{
  "positions": "rope",
  "qk_norm": true,
  "init": "trunc",
  "init_std_qkv": 0.0559,
  "beta2": 0.95,
  "final_lr_fraction": 0.0,
  "seq_len": 512
}
Each number is 500 + 25 x the weight over its row's rms, rounded and kept within 0 to 999. Layers, rows and columns count from 0. Numbers have three digits each. The size before them is the row's rms in percent of the matrix's.

# down: layer 7 MLP down (transposed), 256x64, rms 0.227, rows 232-255, columns 32-63
# up: layer 7 MLP up, 256x64, rms 0.236, rows 233-255, columns 32-63
down232 098:536505514512466491508474536513483521466579516533463511505459498538501499466487524483511491502505
up233 092:473482500529514511487530511490500439507505529514503450548467539496460522504496506494519512551498
down233 089:472532499488483527518537488473475493494479524510511485512452475481479461500541471506515551512515
up234 110:495509522508514491504521508512501476488516446500495499556485549512469515531496520502465511525524
down234 110:506510505528483497516558531468529490520475462487521458489547517502472474557482483492495488540516
up235 109:501528500503490490489525461477539481488466459488502492544433550514509492472487469470500491504479
down235 110:468510493481478482508573554540529504459517476486481458507523549474468491497521483488527480473523
up236 098:491492525511502508509499474511455499508514493508475495554495530513528483471513479473523500478417
down236 101:567538499478501484528518497508483503469525485535490512504490489489471522540491459514547511497583
up237 094:477511461525499494508481491499514430511497458513479507529504524484497492481481498468493528502448
down237 097:488475508453489507483454514487487557484494509449528503469487486514500479505498442496510502468518
up238 094:527500518470529454490541511532503510515515495496486524474451472540480502474503505503489496512488
down238 097:529464517495469480499473525435485483490503521479498416465467502489482496520531488517515486497477
up239 096:486530507483543477517501472498492499505544501487480479503455510490474505474489491499499509520499
down239 090:522480509480481524558486487515455554512492541476478523466535517535525467471492502512515548496518
up240 091:539525516480466526483527491479489493493504511490539529546469536495469539469512512465561454480492
down240 095:485455476520515481473513480497478508488463494532509446504497531492481491528523513535517493462514
up241 097:488509513461516467525442477493481490467505501506482531492539515501502511519479478473487477516536
down241 098:481505515486484516539521488483547510508501450462472496514529521533521513476511493552533524503459
up242 093:558483544535504467519508526538522492500461502454526524510506543496509515505505528496488467506465
down242 095:486529507487521540474514514524456500513470478485523468455522531472502481492523485513515529481507
up243 099:521480511501491504460488474517488514472528492481483522491535557512494532488489505462505477516504
down243 102:521491508500531479475492551545518458500492484516528492481464497534489480462454473505497528469503
up244 103:538506527492501515461509470513533508515526524459524505561464512543509505485490533494517489569512
down244 093:483510515491547513490520480460506517503493568506509446505526484481500527533476531514493514506482
up245 099:512530522476507489515474477501496499471486495460537485477511527519450567528493488491517475517485
down245 102:516520507500487533493479522495511523520464516534512567497504466515510516480480530477470512513528
up246 105:493561487499518495467474510541504515431527503509491523539464524541506518494490507475494516502493
down246 100:476507496512500508540504529507458502472510531522487495463464533501518511520511505517474580479469
up247 101:495472518495520481476469512510482485516541533524483507477488467491440464498466525441493493481478
down247 106:486482448540463493527543495437512482476488498528475485483524479503478478522495499524471462508482
up248 103:532516509497458518511464451514485463471474459490490483534477493505463502485492497433498489492501
down248 111:477514538470480520513505490447544493519490487526485499516516506502494531516481466554489528505509
up249 119:517534523497482465489512500528471500481544484517484497476506533512488544515502537481495498535454
down249 112:501498512526493493533497528458495484486512476493539538499508494454542484471506465519486481533522
up250 098:470476529484536536458513521488542524506535494494517531513467493485494494525453507514468487531516
down250 094:486532481514464454510532463441501553493471472517511491468483495506523472528510520528483553499488
up251 108:546498509548504485449490497539502461481510458490540480509521526478531521487490508491518500520497
down251 107:513450506502485452481471447487488463496492513502514517508494482517538481503504498520485530515506
up252 087:498575508496569489525506515470548497525501480467502474506496496474545521516488498481499452506474
down252 087:482498475498480513507481474502483479506468502545511485517470550520540491512493540486488491487512
up253 088:523472567498519498522515498506451505519511496483542509481482514537495494485492488512494497518470
down253 089:482495546512517506507457513457568522494534476538497468523497488484506483500485529511469513471480
up254 095:523533527496522478514482476527533508510544511511519496445521500469491512501486512477519446489533
down254 101:498534446443495500515524472502522497496507465479488511541471480511539537506483502516489483474523
up255 106:518560479542496513505506449498500486502484498485478524483436473500509516440489488482564484478497
down255 101:551543459459542516483464468466536500529511453508488501483474499484510524491476504473498501474516